Weights of a small transformer language model: 3 heads of 32.
Each number is 200 + 40 x the weight over the matrix's rms, rounded and kept within 0 to 999. Layers, rows and columns count from 0.

# layer 6 attention value, 96x96, rms 0.297, rows 39-55, columns 0-95
169,210,147,169,169,199,133,221,198,206,189,189,203,142,242,157,200,313,210,318,116,165,175,148,239,212,207,143,153,88,215,152,103,173,183,220,243,214,254,225,162,151,264,228,182,217,137,215,138,200,260,270,126,130,270,166,146,150,105,147,189,226,159,179,213,129,155,271,165,239,148,190,178,220,148,200,249,205,200,65,152,155,267,187,146,207,166,253,197,223,310,162,235,171,133,213
241,187,258,182,102,222,193,255,223,153,241,166,198,202,256,163,138,190,183,122,167,190,186,232,164,210,221,197,113,198,150,240,144,102,142,147,240,215,239,203,200,158,245,246,228,288,85,265,180,185,215,243,122,149,173,291,184,169,193,198,213,193,232,181,175,184,152,223,210,177,207,217,208,208,157,144,173,189,227,132,131,164,183,136,179,152,236,112,167,194,175,212,218,245,170,181
175,163,140,157,152,169,329,220,244,147,184,199,141,157,262,223,300,231,188,104,261,239,148,279,189,209,167,168,214,156,198,205,274,226,221,233,222,152,327,213,230,175,171,163,171,205,186,194,267,191,165,211,228,198,190,167,122,202,251,191,285,166,204,139,213,157,76,131,177,183,210,203,119,215,191,211,162,119,174,197,205,201,144,123,168,171,210,165,192,198,156,279,122,177,262,205
206,236,182,253,225,192,203,235,180,267,141,184,239,217,161,120,245,294,118,199,198,205,145,181,116,215,231,92,150,127,128,161,220,201,234,175,262,338,206,165,278,241,231,145,185,227,207,293,206,177,264,278,200,253,167,153,178,144,150,201,310,145,210,133,242,147,254,253,163,167,186,202,221,203,298,190,163,163,212,222,156,170,237,197,153,271,152,259,178,220,243,192,177,172,178,240
267,125,250,154,158,222,272,282,201,158,150,189,170,152,210,224,228,180,217,158,120,267,253,155,231,185,153,193,227,190,231,162,188,292,175,341,116,212,171,211,177,215,207,267,197,184,179,205,249,210,274,172,169,225,226,214,245,153,200,169,159,185,194,154,199,204,37,196,241,98,163,237,210,222,100,186,180,209,219,205,211,246,236,272,162,127,231,111,250,198,214,166,220,287,221,210
213,126,127,167,169,166,152,200,225,289,175,223,180,159,271,253,191,203,173,209,215,93,192,251,247,280,230,201,214,186,152,156,137,269,204,202,161,180,218,212,168,251,258,147,133,103,152,209,136,119,161,202,176,190,248,211,157,145,154,178,130,222,183,183,233,157,197,247,192,95,179,185,157,292,159,242,128,166,278,122,245,239,239,155,134,235,139,203,165,205,275,123,217,167,214,160
183,183,268,287,193,211,252,235,191,247,214,253,193,223,206,211,245,157,214,263,185,131,320,263,161,228,146,219,251,257,263,250,233,257,368,226,218,146,255,216,171,153,286,202,112,225,285,149,198,249,237,186,240,286,135,37,259,202,216,259,176,225,210,158,260,135,191,300,128,227,125,325,122,138,172,200,174,118,105,328,209,169,212,175,149,187,158,236,232,227,168,207,169,184,134,219
249,197,101,228,226,272,213,177,155,223,227,222,267,228,212,253,184,173,279,158,202,242,149,215,191,233,184,259,203,212,262,241,231,208,157,281,114,206,192,163,186,244,281,195,227,243,287,212,148,184,210,118,85,166,174,102,218,181,153,225,143,151,173,152,214,191,179,223,171,185,171,207,276,65,280,236,169,250,140,245,216,194,144,151,277,205,182,209,257,241,247,166,242,194,170,225
182,221,147,164,188,127,226,231,135,244,156,229,189,186,143,274,159,149,263,224,203,209,138,254,99,264,207,150,145,213,209,178,206,90,174,179,228,159,118,159,242,166,243,174,129,271,147,215,108,175,215,202,242,175,108,233,185,150,144,173,186,179,207,218,228,144,239,185,195,235,230,186,167,169,145,218,208,273,295,177,169,191,168,110,198,117,154,211,210,159,211,189,149,221,207,171
176,195,144,211,197,120,194,271,248,172,159,217,217,210,244,204,273,195,167,225,202,191,137,215,231,173,93,160,108,170,115,28,164,191,167,171,184,242,202,111,170,126,150,214,161,198,175,220,161,201,125,227,189,198,283,203,143,184,274,173,205,129,233,118,282,177,215,231,252,172,281,197,136,223,180,161,205,179,252,237,182,222,274,238,160,211,184,140,165,153,179,228,227,166,255,132
191,183,142,137,177,131,144,218,193,140,203,110,157,154,224,177,193,156,198,226,185,191,123,176,209,240,206,186,144,88,100,184,173,160,183,160,210,154,172,127,245,219,217,173,118,213,156,242,253,250,171,145,179,186,135,211,148,303,165,197,279,115,135,201,226,213,254,184,227,217,179,129,138,247,184,225,200,205,210,116,167,221,164,162,215,254,201,213,137,185,254,251,101,289,213,114
256,155,250,254,242,188,203,276,193,171,186,169,205,187,281,183,336,230,175,257,101,178,168,169,230,286,161,247,333,191,176,205,171,168,235,253,305,182,267,210,210,191,100,83,256,226,284,195,220,263,202,205,337,248,154,212,177,222,313,252,189,190,240,208,202,218,225,129,242,224,194,244,161,181,184,269,108,213,176,352,263,163,124,249,192,201,210,172,305,355,238,126,211,259,251,256
216,177,205,295,190,143,301,152,201,221,185,244,298,271,197,197,162,160,294,133,210,265,176,216,201,266,281,215,282,257,236,170,284,121,217,263,194,244,196,227,271,212,256,184,284,196,297,220,199,163,263,221,197,193,112,124,229,229,262,256,307,234,146,268,193,194,161,203,128,269,270,260,219,224,302,179,302,183,154,228,164,198,83,168,224,205,215,248,242,193,175,233,246,309,214,189
184,177,188,278,164,156,248,226,240,154,238,232,185,285,175,213,225,270,220,140,201,248,307,223,188,156,211,232,125,227,246,219,316,267,199,258,190,316,203,190,133,214,198,243,162,232,177,168,237,211,114,203,229,123,244,142,196,189,141,206,174,242,224,158,267,179,186,228,221,152,238,179,145,175,145,172,258,134,160,227,190,247,196,197,284,244,236,280,194,256,203,173,182,142,201,165
159,189,170,208,238,200,188,221,257,142,172,215,246,205,128,174,283,229,229,231,203,234,261,331,250,164,301,247,196,236,152,222,317,174,240,191,287,180,240,133,242,192,105,129,179,262,180,155,238,232,130,188,257,301,218,242,186,289,273,207,203,199,279,175,173,198,182,191,236,223,273,215,151,252,215,235,200,219,167,211,213,175,243,221,150,209,235,132,267,195,100,223,160,145,306,217
173,248,260,206,315,180,209,192,166,196,215,122,190,183,184,141,227,254,202,170,195,244,89,136,216,194,218,256,217,179,114,190,235,116,175,121,237,184,155,125,102,237,171,175,194,181,269,267,181,239,202,205,141,221,193,220,215,200,252,119,276,165,266,203,206,222,229,208,163,238,247,187,238,215,248,243,171,218,214,201,161,242,252,100,193,197,239,236,227,221,211,270,210,274,272,196
236,310,162,156,174,175,214,190,219,189,272,241,107,240,134,276,150,227,278,200,258,202,249,232,180,116,197,136,227,271,158,217,222,184,202,206,172,200,191,227,197,178,197,229,136,120,267,144,157,202,137,225,137,210,151,174,149,227,246,184,171,223,181,234,194,204,235,188,167,193,151,213,246,213,186,144,232,164,215,130,225,250,232,185,169,213,219,191,252,187,244,211,179,64,187,153
# layer 6 attention output (transposed), 96x96, rms 0.306, rows 39-55, columns 0-95
148,233,221,155,216,158,87,168,175,229,151,221,213,164,257,191,295,208,167,270,150,256,196,232,189,230,235,213,140,176,227,172,130,259,195,214,173,245,168,194,155,239,240,221,131,212,182,286,253,155,221,311,190,140,180,226,213,241,202,194,188,208,141,212,251,138,178,198,300,239,115,172,176,152,170,161,265,238,204,183,227,227,252,210,193,172,243,253,182,222,173,159,220,220,203,285
165,177,190,137,209,206,187,209,206,160,223,141,165,252,226,207,188,198,240,149,155,157,227,195,233,173,274,211,199,232,198,178,176,261,213,164,168,112,265,207,199,162,210,206,207,180,143,198,267,136,196,302,87,228,175,256,189,187,215,99,243,280,235,194,194,188,229,226,315,189,186,242,194,157,210,167,160,175,252,162,148,178,253,222,195,197,236,178,202,193,135,238,176,176,210,139
233,181,191,158,253,188,278,193,201,219,254,220,157,122,260,281,247,186,193,186,226,203,140,242,233,209,243,164,162,259,199,210,209,219,251,135,197,225,236,109,194,234,154,179,202,258,99,164,97,209,189,186,210,199,232,192,198,214,243,136,251,172,143,173,230,197,212,153,118,101,246,230,193,223,166,166,272,183,197,275,200,188,231,176,230,261,211,101,174,181,142,244,168,156,192,181
160,219,172,227,196,211,190,146,159,237,123,152,224,202,217,218,268,160,205,107,198,178,211,285,197,281,195,139,175,238,221,139,251,189,191,154,278,256,187,112,138,250,258,205,288,217,190,299,222,179,270,214,164,178,274,197,142,253,155,109,228,167,199,217,266,210,203,159,175,232,194,102,148,265,272,95,208,205,175,106,239,202,166,221,151,223,193,216,213,186,215,178,243,209,217,195
285,126,228,178,191,221,207,222,229,192,151,198,178,185,240,257,131,195,166,183,186,94,246,231,236,149,284,196,186,210,108,243,188,272,249,283,155,228,259,268,136,221,124,188,195,203,206,193,193,182,274,253,215,130,207,180,158,123,132,182,260,228,123,124,244,234,103,246,132,140,235,216,293,181,152,208,206,208,178,187,159,214,254,329,156,234,219,175,162,191,151,188,137,230,207,211
249,195,118,159,144,188,162,174,199,225,199,239,160,191,219,261,308,159,190,219,152,141,185,233,210,205,188,130,213,197,145,175,237,242,181,142,181,172,123,211,221,224,205,191,210,195,223,216,159,127,142,188,186,182,207,256,201,181,204,206,119,203,220,164,151,213,152,235,172,130,146,207,178,287,157,235,220,150,232,151,228,204,195,168,216,188,271,256,220,171,174,184,242,199,222,243
144,259,250,223,206,135,328,183,169,199,218,303,225,124,223,223,221,180,110,164,114,114,275,184,194,186,191,191,263,271,190,190,256,215,223,248,218,174,255,134,188,198,233,225,245,238,281,160,186,214,160,251,234,225,181,157,277,150,235,308,239,146,208,146,257,171,135,179,137,190,117,220,117,203,215,124,282,153,160,205,215,211,112,118,165,109,174,273,164,232,153,225,230,183,221,208
190,186,251,203,179,289,173,171,129,228,190,213,204,140,236,193,169,245,207,143,213,166,205,172,138,210,275,211,270,235,240,226,221,138,192,297,131,203,220,184,240,196,211,196,212,125,207,189,186,183,239,175,134,134,125,120,261,158,202,172,194,115,145,248,257,202,260,180,137,172,87,201,260,150,208,267,138,157,260,184,247,77,153,214,167,226,195,235,176,210,240,200,207,184,257,236
180,237,233,179,258,130,210,180,203,184,185,168,195,159,208,254,172,137,270,228,175,195,175,195,177,257,261,191,228,249,215,188,191,90,254,244,217,171,144,184,211,211,219,230,268,217,173,197,163,180,243,151,194,182,188,263,242,203,106,163,215,181,186,259,236,269,249,175,276,194,158,212,185,189,140,237,134,218,251,124,229,203,173,135,274,83,206,187,150,158,138,226,226,224,222,163
189,169,166,155,205,99,171,258,240,173,223,188,244,187,187,220,271,220,198,167,236,174,213,168,226,216,101,150,193,230,179,163,236,253,179,189,196,139,228,170,205,173,203,253,269,195,133,317,152,193,256,151,185,128,298,249,137,243,219,145,206,183,144,211,219,215,196,276,163,273,206,204,182,355,149,183,184,227,227,234,216,207,299,167,112,168,179,188,124,157,147,237,203,215,214,204
141,142,181,167,203,173,165,184,111,174,273,180,244,171,261,227,197,158,193,212,212,255,241,232,224,238,193,221,190,205,197,185,160,190,252,158,176,162,222,198,247,287,220,202,174,168,201,210,249,208,252,192,194,162,257,190,158,257,258,162,140,161,208,220,259,247,187,186,266,186,280,150,146,239,151,237,203,231,238,78,230,245,165,256,267,278,206,204,123,192,254,257,159,208,171,128
158,165,262,287,195,141,270,237,210,221,305,224,214,160,214,217,214,192,171,199,196,148,133,211,182,179,156,208,225,212,153,98,224,305,154,257,173,275,224,208,257,136,159,142,168,284,259,269,203,160,184,153,150,222,216,162,196,224,276,85,258,142,193,242,176,190,147,190,203,253,268,214,220,86,248,211,160,235,154,192,223,272,141,213,214,247,200,249,316,197,182,209,173,221,254,305
266,183,190,271,194,175,195,183,105,147,115,213,191,264,233,186,74,162,280,218,235,202,148,265,189,190,213,194,249,257,248,206,207,123,276,234,184,202,237,155,202,200,215,233,210,205,249,228,156,240,197,184,203,230,87,119,177,168,205,132,231,193,173,171,287,235,229,152,173,184,314,296,171,151,184,204,222,138,199,279,187,220,182,214,152,283,220,172,164,213,180,184,266,138,196,159
165,115,248,274,269,241,246,215,263,206,202,143,212,225,203,229,204,224,215,219,194,242,168,244,186,234,175,218,175,262,273,204,210,205,164,172,223,158,237,160,207,313,203,165,190,174,213,194,177,181,209,182,195,60,220,219,161,152,243,348,257,218,127,159,231,139,304,161,191,193,89,213,221,211,242,253,222,153,199,251,222,179,230,209,175,197,130,206,121,212,171,224,171,212,219,143
211,237,242,285,108,168,285,168,178,215,291,271,196,208,186,233,288,181,180,262,193,279,151,220,185,148,211,192,164,226,153,188,201,165,183,148,257,187,209,192,189,113,189,254,214,206,124,193,190,212,199,202,284,205,226,255,180,157,182,266,226,125,217,155,141,151,228,260,134,155,258,115,210,238,138,189,205,236,245,235,236,150,195,202,180,216,166,104,191,168,181,159,196,214,195,166
225,225,194,179,231,143,205,95,148,176,294,213,189,228,238,114,156,175,243,191,225,270,243,273,238,215,190,219,193,181,166,212,212,185,208,186,241,233,253,205,173,98,189,165,149,146,205,222,212,198,213,246,240,209,231,200,217,228,234,28,127,181,231,291,281,271,218,202,171,211,245,122,255,177,231,227,178,210,217,199,223,211,177,207,182,274,184,240,168,205,183,202,237,186,267,162
209,248,171,234,237,198,151,190,239,148,163,177,175,222,251,252,210,158,194,218,261,184,186,202,196,142,199,160,235,185,206,214,196,192,283,196,222,275,196,219,229,222,159,215,215,164,187,124,166,159,168,221,231,227,200,205,174,210,233,322,149,197,268,209,126,196,181,156,223,220,52,243,187,204,177,220,207,262,193,267,253,154,196,203,127,161,189,143,216,201,210,258,226,151,177,137